From a checkpoint of a small transformer trained on Wikipedia.
Size: 10 layers, MLP 2560 squared ReLU.
Architecture: no biases in attention or MLP, embeddings untied during training, some layers without attention, shifted keys, gated attention, hashed n-gram embeddings, a smear gate, short convolutions, learned residual scales, skips across layers, capped logits.
Training: a variant of Adam for these matrices, 670M tokens, 10218 steps.
Each number is 128 + 32 x the weight over its row's rms, rounded and kept within 0 to 255. Layers, rows and columns count from 0. Numbers have three digits each. The size before them is the row's rms in percent of the matrix's.

# layer 7 MLP down (transposed), 2560x640, rms 0.0384, rows 1305-1411, columns 448-511
106:161120082149145150174090085101111184095155116151062138151120129121101188135147117127151125121153061134139129165124099137170094113160160160138117133151135154077088120128209097065096144186135158
094:162104156095129132155117113134178079112125121081160151148136130149130161132088088147158167136145072172097160109151100132105111152164137124183112152133095131163094146076116119150120133096111091
100:079147156115171193086163094137123092148114114165130180109077079104113122144184158113127076133121105168140087127143136099118130126123119187132148150168147124112088111121158172101094175070121146
092:144146139142150137091171087150095146098142061126166132096105123139152163165116140107086116183047111126156162123102140128088096158177161103120117156154127174065145170154115124129088087101116096
100:093160156150107157094107095141131137136111128121066056155085116132123097171151111143133092098104125158120118147121129092095124208159117087181134099126073122123169121139083108116117142116117184
103:189091109173099113070168152125161163108129119066106120063114185141175123135144120121108118141102108111141158176113092076079170141063173122081161099124127099154152170120196144144183129154118136
095:170064127161106149115088140148140117136117103242132088107112170133107063124105138129180123116108106097110160119109149162128154153150112102115095157141051171082173200194109160115096140196055160
097:129149166073125074124146149153138158158158147148133123133162151116106121134112111121139127130145105124118120077130140154110095131186112156143108105107205124139082182125079071098175139182108133
083:070138142142165117121107163138094128178101137103129124116091144076120104218139083120120157135121140099108097083084183083165137121127092175095118109146078122117151139123128081141108081071114131
100:087132126125117192128106158134113096114130154133095081139091095132048098191126109091137135085113116125194157117144183122125162091115089145137149102117091126163134117205121120129160120194120120
105:168181165145113092118115110212093124138173142155087140185139075125154118126134096137140095164099112143109105089155078181135100113155158145111113130103107154054110155043086089148081096123158038
111:116102122113093150107145151118135154114094100075089123143141106110124124144112131120114095106132179141129076140058110116106157109129110145083132183097166157143148142100088140123100136093088087
097:142130133135150136122190150131183110095129110150139181144072115118164159151120103101140136106129105176109124165138125090080112108152139075161103084131126107071093106152122145109120187131122099
091:138138149135133156132058144149156113124113182154135072094147137090127123105166167062146147133152109167077109141160146099150104142090115105174116127120223144119130129131111180147116067088156135
104:126149137200116139125153051127080061117100113198119138148146073085115137148155120162111185121076147189099111146073109205114121124130143140144135069154162113096169108145120088105078146110112133
095:109130083164113150101085157099169107127113181140084104123114134123095147117126100112115164146130118112109079163161149120136143166121104131139115113102142097150131112129149103064106131141057129
091:145110134151181156085134200199084168129151081169139151181110112080172141209119129120096125108087123118089136086098102173123182089143155103110117174129188119126153127140088114079116136061116129
104:140140108124172179108131139139149148120133156107131150117187071117177103154107161125131163103177159112138150086139132159100115123127199042125082161133076130185083128104187176139148107146087067
103:131110095114155091121147061074154108133107148088132165104152142130124114122122114087122103069109102086096139084106136109151130103079049102158136105155132108077148110110125166202186129119077098
104:102122124119128151178103136173146117087191071142214144142138105131121132153184144108151098099075129070160170185104098144109140117123114090105188122152068145155118084146185155141178144099118145
103:136120193107146129105092058136122113123099104121104152157154127112151166089130135120074099142123119082188067146138152116102129124121124049091117153110166090091110097085142103099127101168111159
091:102109142155173196130164123146087151154126117112069166150149128129082154064145127115122143127121132111121135084123088092158110143096149113103086139118087144149117178095152160150163130163140153
096:161160168107127159135144135139144104138140124143081133189218125065038166087158120087076096128182147133121119181094251131192116096180094129128110088137138144105158164147187122094085138156111162
100:112064125148074127163108149086100141175099131109131134160107165133166090133085124139169080168162130091148108127165100108101123150151144118139097093119154181100123183087130145134111097116155140
095:127070104157158131099163105152231083145205153102138149113128116120140137121095126143102132160096154162145105100127116144126127105141129140148109161110097160060104134085135147120130151119195095
102:114095149149111157158175054125153111100122110167119151074112146154132166133143131162195096095112078107152139132128090094122133183130066110145132158095129101098146087125175166205199122121095161
111:168040105110112126094147098133139102149131129176073135140088132128144154176124141144084196133152111095145144126125139154101116174180119125145075163148123178120148103095066143080152140126108132
108:117131160198105145158131113120088101187050158190172115146113182158134094125119126122087113089136126116156129135116128163148085128137111112193093114067121121100157166133192088081107100170137167
099:114184118122171187161114128081156179099156074159139149124108128113158180108130135095109118129092157123182141144181138165101080160152095142184108125085160090164102116108141174137119185149067131
101:112159108164145121102105051118089155155110115126196146160128149096128139140166154144143119076115166159134136102137123155127186127197109106150040096116134085074170189145108179134131125098129080
089:107115172147101255157131136150101152101102109112143107081118105122104131159081122072000094154085113113142096071094138127132112098114133153097116091113141141135127122105144141163086110150142188
097:114171129146184145151087077142162189175124143146112131092110100083160176111122095175103136165160112101098132114091145158124168128190100092155135101097102075116185145113189130148132161123102156
105:182044156141119143127120116131140211122120136128143140133155104135171059125105106055144085070114175109143153155134157101093094144158115138116137127101044113171135150084137108091128144143164131
098:107099139152143137112118121126182165126128166148163090170092112118109190063204095148136122120115133163114107082117140168181146103113119172198154136161075111132067177099087105118103088119181090
102:074117148156119177139167113193167098086090126102103170146094053085119123200108202129149085154098117069136159087094151133096111179165059109109144114162113123068132140136122098152100150138105154
091:143111179157140171122157119126132187155120111119130160169097083151132120137106127139137165129129171117161131142114188139095131139079088125118127148149125132109103107145160129073088125148093096
103:088156083111142129085093150080095145110094116159139153127123159111127175145093147132120112119135167113129141126133210156111108140128160145093146087180113155099150109080080148138165133126107151
102:121183133171121117188110125152116127134122151132138209137132120166159128129138104129124081158128128128179155133155163116093110169148203097082139118120132091123108076138161139090143202147100103
101:120178128152178159157177205150096150111105100134176106086114176059133081102143047125151128103166081128157126132118145163120073142178141123099128116124129114119120149153123103118146122096125081
095:108154073134125123059124069105112107154100168150083185146163144147163159173091114089153128123196174146060091186140160142097160061129100159117092116160175158118159116140114136129164084128094136
100:163135063117122133053142068089170146131135160144151102107114201130132177126110122104151129137163138164156168106130114129124147069189136152164148191076173118121152078150105161141087118128149164
100:129128144092158082152107132182076100155142154112178117082105142180175175144137150086105101101111134199098077157105107119091075117151110119182200161118076128118153141142134152153085213118161117
105:100101138130110151136095137116164049145136078180120138121166137143087132097104087081108156128192140077120146142170114111146164165159123097167090140113095112143167113155225144128104090105111141
099:129132153135130123139104151115117122123095066154109116209110101173156123122178141078124156168128140141099120106174165065136146117182165171141137103114120112130164172126183112138113078096114122
098:152112172164182108099129120107092095128165090138127145153108134157166149124121095135091080074144101085129245102117127151105154110155174117107161110165219158092131150100131091103152155138135150
103:149062116150147098128130098137110113099101111113111149145137037085111090177175117142117175094119168082129082090123154141074140168100177166097161131156103125148151132096172183151157154137169133
090:074122136065145187175130067155184126172157111099098163124175145103230080111063113119106128125082137108125085166074111137082175168163115137123138152159183140114158106129094091132142108145162090
094:106137161106172141094158121168122132125122133131111114094165073154103141145123062114117111100143102167095048137131156118104156190105120112138128135022048101074156155098124147115114145161113131
098:214120127167141109130135101141176122072131115078120130090131128143169112097119114078135142144087101142209099136087113169178116138168104118082138119134165220157105148155141161098088088154132140
100:152125137131157127112155151170153142191120114081108147150177168160127095096123130122101099173112084081049088149187135120131138199131160134079116095096158141121110142164175096162197151143146133
100:141120171241164209144113135176126054145156150134190129129111179143125178036128146157133098127099111099147144118115217116132109132160201082150140125139168122086122126115196122128135117209105132
103:157119155161158126109147198108157098146130069080121069102097101105175153079139133107065045116102176143104145125088090073140111143144132116176123091066105156163135139159154078098178078148047066
104:120094122132120117127088119142142127084138097120109125179151169108082105141141119086156122108130098079159148057157062110208109131160110091139134122158179144139152103143118147093080113122112148
099:142125137119148168108101132154128108080134126147160153104103082134145118113117127144122066106122091153164165112154114123071116105141156151074107126156143105139129131138099094069107122133137109
104:122120134157084082120198098143156036148144143140136100125143122117134078126179116113079167108056105120127108103139108136117087163140164080154104103136156105125064161152126109149125179103173153
096:162126165125113115107158149125103095149130129098096105140120086175147113060158137074084118126159127171161112108087147143130110095073156129112116096060137106152109141174133130151147120118102147
095:126162065100074176134139126160167200155134128159108157167088103140102129118154144107139135093207177140150121142188128119178119147121126102113117102148133142132111129097134175157094097127155090
092:089162123180130125085136135167170125132122136161139116177088175143122118156137108124173114164191152109123102148075127142128134059151161167123153152131142110108139144145170095120112171129151139
099:111109083194152157175150146077123131116096055120144166102085105167135114176116079202097129115160183142107141162103142198117112131169160133153136151126156150154145139166085150085179139085095136
101:129082102122080161114110102143098141109097117159084185138082149052120156161087173157183135129103103116149126133161129149098139178181108160098101127177152150165112123172138167100200096137129086
099:086141157079092133130128102165154110088060171154132151140168101163128103080127103122126120149133110063091136134092123122092149093182118137171112118158030131162137139082113181114127169141141171
102:193133142094145156085176084109126142112123094141147134180135092148120104171096085152114135106141134084076079134099187115118144165141148106139113132137141096128186084103167161065072115139118114
094:104131116024171173141100138122068159092171130156129153151146123107158078171127135161103060122115150116143142139160134072097171119156169173066089108133130071123158087063151102133184162085118056
105:165051126149187112183141115159094194097212080161141125163134100179125086116167159125067143118164111115099142174111072124111064108113126098185136088091090149119094126133138151094152160115074132
100:107119079103094125108137183070099128149148102136146145111100137121116112157100203116100110096115133085106091081126120154141114121111101201100116057136084146144144109101164111116175085130150125
100:097108143132181131131204120084168091143123152132135167110126114111114135156125111156142165105127155095103160164139078133114156142147133179074149118135086132106150117113123135147089087121138093
102:129162112140168124146133150135086149105168111106090137051121104099135133193118187148107103165142153084121141088137119100139163145115104139073126068147105156090133149184112088122165061133118065
099:126107132134076089113188122082104128134142148141169139147135150143129089117145081170126104142097102175126172122163120125125153109136101125098105160147107114105096092076136118104116120185093125
101:145095160161103137166142094119178077115212129087146156070142159039148104117157084133118079094134113123110079095173088130141125132154149118136130134166111116118138176119108134119149159102141170
102:119162121188115093099131085145103161081136139170076092100130156160116085103139145126077165140081136103162101182139162117136167138121072093120077100129081104127138127125149118105186160142146128
097:108136138114134164096106099125102125142137111144132150106087146140085043145139096177103099109073085137185103070158126172096115174116167081137136135136063097145051131147135099110138155122070161
097:139138127130155127082147155166111090161138169182103127112066087097102119093155108115130202121108152148131140164085158112159137060145147125174087115161140137155076097169134130113156126115135151
096:121129123127120130111115098189184110117131117103113141148144155111098146119127174128098096145217107091086149169136154162108100106123109070113154155105113150136120127147124112126164117130113093
102:112075070145158087154196083116151161179082143194187185113119082151120093143067148144136123163096093049149080135190084140156129116178147125143132106159168088077103156103172130142118106201089097
102:161107114146123117124119136130137166123129148105120085116116126130128140144108166104153105148072177160078155173098156088107109121133080120149112075125035083124162116155172099172150169099101096
094:161135110096160162128129189156097105133138122116091091119148109092124126118126087159124129122071111126136144103108150059062154155065123110142130094154171109166165127126144101107157111107099091
096:122112101126082156126101135162106160126177099120161138097149090120132138115139157140098121136058144165171145133095118084128099138116076077136167092112139072155155134120126188098080117130084145
099:101113157111127120088158125151165142182127133105118149152114149156066172133108109117096148084115078165091189158166143135115166141075135122200138104166161096090213085121117146089116180139104147
105:101064117108144144140147106132082143132165138150085139158133169084128111155174148109125115086173130136078105142092168123102094125149099122165090094053118066136127196140117171144087113152125156
102:100083109078140126168180157096109152150091118120123047105093139112143116138122143135149131128126087108121160121127087153119094077118084147126142152105155120140133105187128156117144094212110101
093:158122142097066149107155101097104170194137139158214119109127130102201056109146094088141095123130168137118107105179139145092110160128111125102116105159108084126128166120085125150095147092054113
100:113109172160091168165129104179125119053141138120166140135109103127196091158132094105107116132142148095139170176134153140087103172152079106120068093133091109122091134125119165155143125099017117
099:137107143122143165142155139137090132174109138186139150084117129179153114210109122093000152067068110166113097126068113136147109088110099118151118100129122097124122109101160083104166119138136107
095:166126096086114154152165162114172152159165133152115139139171116127071135109159131151120106148102148154142192155141091143138190168124163112124143069102068142176174099114102141153117034115121141
097:135149087120168169146108163147120137140133128178205148102086091157102127115082194161114118096086128107096077143097112095118080136120060146125136149129152127116119168078109178143154145119071145
098:111113122149169081145130116069109103133146158145092139134129082149056119120175064182150110068130181126182175105123143104133117147143145117135172137169095166161129130144092150122164203060154108
102:123145097130136136133112168110095108157119118122073099067139129103098160180079185096119148159072125129089130107108105089136140080156153063151085131106076092133079152145164207135153091123090136
098:123120104148136091136164125100099175142142137138098078113124167087120153115152130172104122152130100140127119162145081171106094180099137046110137119092141125133149127148201136093186203155089180
101:111098121095106099148196125111082149082137101129175164125151102165122078140115132157124130143069100104095126139138169147109127119110108108101139127158123148079173182165110086136180185157140135
097:154221115174083135139118077153122133145144120119107091127172125110123090131131098088132173171136123147097134156083142192053139132114082117086097164121151130139129126151081123081049125134141132
104:150169129139115102117152135086104109146119098120120185108170169059122121124149146159123159097173079080094128133114107141147137102128135131144154140099092137122083136132126143119128120119112106
122:143143116087103117054151118142165198101108039097092126101143094120116115130074103155049172163096150118111131125158078114098106175133142157154149111155101139153185141179100126095099128162128131
091:160133129158150126121091149107132160143152125134080145125101123133143173133131145089143130126201129127147121115175104159085145147150141123113124122167116098123160130090096143156150124106139109
098:121133085096131064094103122114140096132108107095120108043122155231162107117163118104102180148160074147116146097160127108166176173108164118190151107110093144129153101141119166145160097216156069
106:194120094155120146106109134144171090107071097174142110087061170089127139068091086125098186142085157095086070142148136088121118130176110118167115116124169138098144128079093098148126125155155087
103:153151128172077156164190091107143169129142117080225138115127097158094141099140057123138099156149143058149126096147091086162153081138099122124097134140093139126080131122150145126135082193101134
102:144161084209133160149168131114105088151146096135123127103084113154128130177139140178137146128063151114109124085083089068165092150180146133167178129145092120045130149120153099073150124159140177
107:128094153141137143095138124108148142116155172117144139103100127153091150127121112079119083169090126111108130133139129076198092063140122097152125138182096141081136143171155202140115171139148129
108:138107104197167143124113131096121116175107099129096117118078165145111109130161155063123116086144128127170141155123090163171099186068137111173142129143105140089143101165117164112159134124083162
106:178116115118146152073127120123111151166163098112122115125178119117111125159091113110168071093122111154114147110153113091132138107126055153172074120122182105110169112075165105102149141117071118
092:114129134091132129126138167111095137171174136082117185104090099105112143140074110112162166111122136177067123135120092167089153079087093134151126132131176129147163088136092090118096145146144116
091:153089098087085112109162105092068174145203105129146156093175135131165145074136103067155178102140153120145157121155137084122108096153151136129103152149157187122151126138166154113164076128140152
097:188139080085145132143121110170087114190143133105157172197039164109168117226090169115139127101155066151149085150115127081107110126099149104114074158152133089109109114071166068149195109168153114
090:134150122106067182159092136072098134097136111087109154129145144129132107127171158129115104120158136122069116068128127123103198182158139106147155138058088128168123145084112114141084171123161096
109:114129127117157152122132094083146175106130110159112185132106134168080110091145099102117108085125087180161187131053156092091124118192114102141092124114104056139111153126134131073128144132129153
104:107092090190147103132160064189100098172172121106136166075123136122123112159140110082122149129090112157176148125076094076145079114189122162149092212123164144098097077126150150169133170127150046
089:068080148098153110127133124105133094167119125152122114123124158134061139173172086108143161115144130144150149123095145097123173112149143144102099125161113152045139138161079103121099085074108083
# layer 7 MLP up, 2560x640, rms 0.0421, rows 1306-1412, columns 448-511
094:136124154145138139133037119088137084130118134091154173169129124157120102121161144149159132092143148123131124114099150152121093138158083097146118177104135140086122139095135156130123153081139144
100:169098129113106084150150078119121080168122151090131121130142180136097154143126141121133145077095119125080177119100159100135163109115107078150146097047070166167141172115166108123124054108132124
095:056089095158175183116164181124161108076111136138122119146059079178136093129162119145111150084166156124166154127126120103140171122152130176154120084151106159105009100125177137133171091103081144
097:175114148150153054121148098066171098124142176106104075121116166086073078066102121151105155107148126151141180101138060124154094122140072099139146152065169084177076092102145070113107098123130123
101:131102102064129124116138124100121125157106108131119136111141142098114143166157093133135131102103072196131102154123120053125123098103174138166161123071181103080076180186148191163144146171095070
101:183092120154051130082105170160114085143132160121072132143038133092061115107164137081163166098100145138119127075086147108129138051129108140169061159102098136177099107117120097153149171086194120
095:091103146043131137139119157144119124119154152091112108092167068115110120148114127189123099124119101131159105121120089140152134175135147133114185122093183152144139153120087099099102101159120172
087:123083108157127110144118139124142091148149174123118138191060134085093210173143058140195207064178146139150160137165136092168108060103148108134191109128123110109071084110108101115118146142121201
108:118120255112047080148085091114077151038008144152104092079160131113104118097097118133131147048133149142165145131159160141198126126155136178118122144137155146183148128125084077043119108135127114
105:112099165084124125121084120113156084133145142089109130095085122121111086118116135128111141116114166168140136139099099116150096189071129121162154141111153193118153086118069102115077065198083123
113:119214175137146118170118098111090097096072087111175152120154111147071130132134089119116079118110126105191153098152170124171106113135118121094094153103099109132063069095075109156170097107152110
095:168115130190153116129110180150194089149108160120124104171062095113160044113133105120095117129155090112161178148057087064090073054136117167180112121160129091108131104174171098161099214124148103
090:176104132143134081129105151159098133127078129121079115088182061108082119150080151158156129125134161166096117064119063149144113066150138107088165075159093115106133155102074117051169164102065165
106:150166166156081106080173183121183112125067149126113110097163123084108100150159150108154159116143175173172153104132110148104114094097160107134097068109114159068084095134144162086185151098105134
092:152116127166135066118120162073140139114142187171133106064194112139150158048090052133123143097142098058115091127140160070126116121100092122108091161093142108132125125120118117146078121086093160
090:107079138135157112073129183136129087131129103106159128108125062089132158093128064165182130174148116168151199073110161124156101096152121102102156076129130149126104198068161134126146164144132139
110:171083129120108111133175069121185121167128143080119152114119131129099156107113133087111156097137116123175201107157112127151116166124105134127109134077094087125087092117107185092131092084141179
094:135137117116138119075150160098095085145095164134124110095073142130124117093123137138128146096135138077156100109136161069187104134160135130100145096124114140182104118112112135152129147179096125
110:179159153144121144097124104171155101128117103100154153149110144128123224109168136115137100059144091135147151177144112125105077154170121095125134144100152107091064121094111130151124061113144110
102:117148106113104098106127149083123142104120107147095124124148142093104087182112108130099129101118126177122162131187143115052148109132065085063073079192150149168136155094104111138173111176145110
087:199169152182144060107176115102109060143156119074035178094123126109138163081093111165124153094130144137160116175062140157103143135132116135137166096120111087103086129161121069117143114114123134
092:160020202129102127099124185106119151109125104103120085107147143172158170103112108061080128130167133151125170106155107039140070117176083147093142157089174144150105072141132174151152189123051104
099:173148181158152141115137148065116071106167132108138102121134057163109153121143136137154086124130118081187142151146138167115097153175166100115108125130185131089121153146081078084118137086179108
094:118116128133123136094110127138135147124127117140123090167192142173153182092121098136133151144122146204123101132105110064134134144122138121143108165108110120167131120172048112130072115146106129
103:212104149157099127165123133096108172117169105084082131116102146139118106107172090169140160069141143159160138133091104157171134085128134157168149102076109163110143153128135145167138150128200127
114:153078145096081127094111114111130150115156157107113099115154103154154157155116130123162163119148066113135098126137130116118083108134095192138137165127165144126131154141117121122096138147182136
113:171097201172120165103105153171161129162097199129117178111123121078135163088158056135122108102104122090161160137135157115101135137167108125147148121152126149156136168157148112113064106177104167
098:162135158121100129097125144104123174113061114156129072137128178129101102081129064110111145166118145132141162108133159127130117090143096122079110197095148125121080095106176094081120113091107091
101:092083157087145124105166156094097138125122144170140108173182153077093131127141109121150094126129148178142078152079124092179119078131090129186037134166148103095136153149124141167078087150128146
084:165072171111108118137085108130205194116083152067133121111133186157166192139146171087135104136190093151181116063144169071139107116196172071136192184137129159165108086115144100127121135126089092
096:136060097109182162107124169129119148193084130098144153100123104164121138148180160195063129140093113175156084143160087154114136115119163120146127114089170107167067132185133098126115186122134103
105:111125114098155083132133135125138127094099143088132155125053154112104201114117183103130062094122123124143145102114170100128127135109095106197171149175089113105136160112157068057132113180096173
098:142101133071137110088133086116116135134121169166115158101121098123067092106134062112130140138122155153126099098107075135092137124166124117122101093139126100140106135123129096138079159143124131
099:098131162130099163086111112121193131091115124152090086105104128130113195101148142174193123170143142145197147134109130085125042096160089141146109155128142144142143114159131161143133124100125166
091:151108137112116090109090144191142173071084108162098120170071165111115206093185130110076158115126142146125133107083188118126065132159108160039114138140154107131112120126155115127138140118173155
103:172135101116127133126086132077093138135101162121092082125095101086118112053105162144113138111148092134124155138149170124107111128162094157091144074101155092181123121111081138107143115175110164
101:156134186078071104134123153184155079104204141196107096128158126081132124086102129092167149118096167093151118134174201079132127068146123145110140093149150085150137114119116112196079156160138138
102:111112136146073139101169125155142108139113176132183117106100149103117132141175164135097124084097193135133160191151114138127131122134102141154157126109130103226121137193128151078098155193112133
093:126138200141082132105143129127103089099153182133129070093137152098094179107060092121129123107096153103137140110170110145111079099138129130217099108087148161089095126090131122077086138132079116
099:118124166142082139102134042114164133150192123102107124098123114144118176133128114153154168172146091131101164189133099073167120131152127182117147156125160144173095186193097151109174098098132096
099:089065152130114117126118158153114063128088131103158119101068125168113138122095136180131126111106147164131157101164138138137158159098131114096178135088113090084097167131092166137055145146140119
104:079113112172066181138116133087153116165130212110099130072138119118091083070133129108116164118141123109140101076182156104127145125144080170150150166156180157134069155073139105106096152176131209
099:113124153200154110096121144130099089112105095136149123148068174124061166133138150120145171140123202158160096079159157131132104127176119164148115111152122171142079104097153117119093097115108118
102:154054151167113125116100115123106109101070115146059126165102164131148123149105130158157132107148091093110113154182078120154136110133099120136161138092164128198133163155147176145187118140181165
107:104079135179107136061139130096123116098130154144142113159135087150098126095162142114115210097159096105120168144090132090173097105135125178142135106116199090110168165209146107123226128179164149
090:102118187159053132132120079128118076113130133157108104083166197137170148095107161121125164144151147106128148124154120087114108191122123121148125176081145155106084103163138114113120138122144119
096:109181120159166155142120113148156110122155174147153100143112166127137174091150077152202110110153092150129145153102165076153120157129087102091149101094169107119138165134131100131111150129144145
097:100148153128143090097172124156176165113118163088094083122191106150112144125108141114117115111132177152159166113071126143166128074119133140095108162108166181108131162086159119183139126118179136
101:115106091146110084040133142107187138113102131145122019095120146124127088068150132158131144154079134126084138118143130132127136117173150078104139150115130155165113119111146140111107117103146097
102:147193146132132120098147088154136151097130138126135094100142216133108218067126151090166149112172157124143116137112164106153101134146155105080132163144136110145098117114148094166119119154151173
106:094121147148106078097206147109151132151095145099079087120103096126016139102130075120097132090141203139156140130130111127185093164130086083136116125151105126094126141126099107096143157107117107
105:118093156047108118090131122126089084133147094132156143175136149115074053071168138125188139114079114144199156124181129125202096112156079167184157144113158114095106115084135145166057192133121151
097:168123104124116120116163131126107144158151108133132125157109243226111166132159180132113156147124163182157134087120134099143076132156135116157078131129102167120099161135094107095140126212129170
102:119135156121156106129171176071197125133152132141147088085115206102140116143103083110171125050124099155148142128179175133214107109150143161143139128144125193174088203076127110066091079159142115
097:148100131059111138083166176139143057123082163095097156176117087209135170073107089151146118112095129134156095128191127113154132133140151101084160120137115100082148115117114104144067183194109164
095:115060092111115126065177124085124080119082125090081090096099087077105182128162129187191115126165168167139144149132119107086125114156176127130099118184097154111104126158098165152128123155158074
086:210119097120127085099123103123091091089081137117043112102127101157125087127139136137112121135120151115106100117154085138157138154124177092136118156166163177113113098144061093123142137157144134
099:148101141116085097069145144144144113073128174131137031171122163127113166060123136087099134149089140134090159196161175106095093118142146143200118133083153159134068141105114148163156093139111110
105:103086087064174104053149117040160105179169100138124129163148159089125182088123126145130168093112163174139191081124126090184115030211073169162119109164177127115105163174116098086126100108101107
099:138117110144145118127117102147109184140070138059131167122170114126116160131111082103193147089125101133108129170119080139127079084157118079136144107082131131113131126116104148099136177193110149
100:059105161150074104050123093139138103130089167135062122127142181157116169092176179189159127171137116110163152166151083130166156124150107130115051098111123127096113148164079152153143108159110112
092:118147077168158096120131139122099065100096152141169140108087088128146114097124101155188169137142184149111134108109219068116095146098133143106137112134130106164107114122100068093093140176161117
106:157101105131129065044155119153063118102130149148114088146062123168130134159160117114115140092092168220120165147124175102197100110167144222118156150052127150167144152095097122152109180165096142
104:159114060109133125152170132104113117154160128135127127089069132136064137092120137063102153138173115168164114085158146133147145119100116167099136141198123176111103121138110167122122088092208174
103:180161163151122093143063135101140112056197100159157146112113137102089199092092103101126101053130179150161100123173115113121103087129161132161076129123180156092121190119138104093125097193168113
102:099126101074150109126143096111075159145142106106101141085126172115127137166130090126124144111102170088148117157130112067144133151167094109122131112140161111109113196164114165062136137022107063
095:149120130120119153124171189124145118160148166172099093113111059151037060098111093157175061107098192148154185132096187148122134131131145197118080097117129112159085158104113115126113135134135158
097:117153137167125059131108111150166104129130125089131108108141100103099089125122118125157110051123133127120157129084105131132147137102077077159078121102120105137116133132143126171222142120084114
097:104107177123087165121146098119133100138123135138145106079129169056119171098139157113058178044114148184080057087156135158213081109150114068121119151161103093140156138093118087186091208172129164
092:113130148096154129134136124170097099092102158098098091085139128120083181090168123083141147098162129149208086126114116116108093143157128103139067115136168142127120129070118167123166089081114103
100:116133161107127121015203078101184122094087141108090109191152115115078151158151181146157208140141156133168142159056086151195043060139124101155093091088119155166063179094141105098099180103146168
087:084082138125108100127089120178174113164137223104105131066166112134127130130147093121138151091150123106121095102128163148198122145105097099079103126116153091161148140151122141120136140163137163
102:195167099089038134126139096083093122166138148061134124110086171159077122109116158117116080133094119128111158165173090101106074110123115089190162125108091124152103154108074129100178123075137170
102:111090083169191104113114086113118120161138130071116098090150116115141152123143044139190131143081145139127166090122121105133091115144176167140147161073143084112036116138133095126147100177148126
094:122103151154099099115180125153113105123127141133155130155112134155112094138143136169167167121142179146137162175094156096155131153154142160134114143136211189144131160133138141090135097133094129
099:062118183095111173113139159116015108078145115112146132106160114205046102110192060176148195161066085134144120084094155149086079110079097136116075095173130150154152079118073138152089119098121153
098:116050137115063111140143165158084113032123120145087153121103108073113156128152141152134144120126131116174137102129129102127140135137158118106104159129105115090141183188065130094099157158161128
105:152091107128123136112208126156070132152166151095106126116079158108115109113134128078111074105090127119120163152178152094128111113163112154117142111134185157103121187122127086127118117142138122
104:171166090092071162142118154098174092123133176098140122094153129100107142146176120125109080131088140081114110064117119161124062127133157163129139142194168090189103180111083135117183139180135097
093:136142128123113097123214143143100129076150105122127093137116137172105144137103117171183182147153207190137099112112072048110179125116188109118135111076141086158141144128114188120091118153191131
098:122134124121096096147106076160095118098077132128051155153129159123162148155139134144142168159161144107120083162157118128104137129121078113160121088103168096153139176137107124112165143081124126
090:084149105108123165134192160111123101160117182144156147131102106146169120134127144131147155119189117164139074187070085134189088166132184132143107196094168156173171123102159137142166161207122207
092:122079116110093088095140121188111130069123086138124109086123154155156096145140144151129133122120135124157140089083156125184109135115131111142104208134147106139152067094078096163173130175125106
091:132093116096058130117131141143176149177143138056136143181190098079100139126108105161114132116110139104176125145118131144127091139156092103142149113116170135159099196146137068127121107104135191
095:157149109148115108117126081129142113131173156160077135047118143167159191155149078109178117125123129141111115045111179186174081124135133142083124138044148164125088119169127099098150181108138082
104:094130119137122171123141110094103137109125091093158107097123143108082144209175121161130131101104177119186134057158163137103119134150072095177115137140107109162133108136135038150105145216158222
104:108106143144083152071131166120124128115135115115064136175123177117115091109112130150100193147188110087139132172123115139102146159145048086092125140118132109149120163158121157139154154125151144
102:178161181111073184085182113144098118143085160118107108167149101154150159153097138111147166156149091146169098173130091130129095087166089143178199068093166129158117172064127166150187098083154150
101:115112127146090098145174149085133110115101120137126161124133135099150150156112069179160109103144141135137171171135120123183145147144142159128147102106167152179135083048101106052160073125100128
105:137116120095094084072133088101091103102092142122109135146175140134090169088125157174120171123140100133147101126112120134179087116139044150135142198119147099162104080124094102125135168136098174
122:136107144078164018127147123118145146130128117125079121133088076096098117133132089144133137136099148095128115077141125165118147083171114034147111129150151102130075138107044137124165058146127189
086:111187158133150121140116093080079181100083154167112133136125124087095159077122143104104139095095107155139184161157132150143102164103191110176067130107117155111151162143106193039128111122089071
095:117185207150171146119181124141161097092112141145064120099100141159153103148105052194156109138135166128180119085156173115164062133153129067095126181145184137070139161124139076038117145118092149
113:170106128164089134104083074102166142173097079155088130116120148150139153089193079106135170124146157143165154106077149118099104163159083090145064132104116161142091188102077094131088123150115175
103:094127152134063115115155046153103108069106185146168128084129085118072143094136119095160155120155143132131153083198141068191128096161137081107120143059156082142119119131157113121171144186140161
102:145098071154182192126173137094134139165082152050129119125078169205124196124170160137119123098121145118208096140104212126159068172138147162116167156113107139097188169187159098176137067156168151
106:103091168148144158105166160164180083176124196149154130064174056135105136059126096074157114114163144123154105112161155108178128127116146122126111168105120134134118122091158102064113090133153126
111:113106134136158155135105138164143132148131133154052095110114137113055156084091136085154126106136162105167148096159090131149126106158068106211090125093150134206109133122094145084104126188107130
106:154172141135145051059079140114131158126136109097144126107123110185099178161168091096176078107101133096169107166078168108119048085175071154154118144136137103172147109098097095102091172081068152
088:106154120143107088100181104114126062104167134113093160103126107052085162078117116158118201126135146112124178143161121119156109145090150096100162147128134137107082169177138182119103112100091111
092:090145140123153117117183117137115081123105132080131115141188099103114123125102108194191097126095166107189130168107178140144129201144082146072068163139087106128097141081153118141135155138190185
096:016103131138140095129148135089126098103088111112129101128098130134150147154102128139168124099125198089095090198140127166152119131108128094177150121084135103145087172148135153135164122099119121
090:108165137146128119079132146140106108113108203130121132179165143135150092117102120101153103095155174185119155181139140124149158153120067147155097146151123123108176150118087075076153148162144129
124:124150165099114161133079104034129147126162171129068166107117156111100117123177104166127119101168107196095080133047144123138097125126092134157134151141136017100092148089112129125134125078189171
106:173129154194110075130109089135094124114057154088096124129173135131123120135148162160146125128147131148158147144138131053149099114153053182141101149100182135136123119200154048133114112158145105
086:137112153093157069125141155130158123080142181137151147128147105116087154142153128136203142130216162208153153072156183109172138059136149043072209160091109142099152043112100063162107135147133160
089:097164135153143102106117118104147116090123097105115094144142120185161162094085100182126128137143118140200159094143103129146090082071060223141156132129156090130106122148133166108136186153126113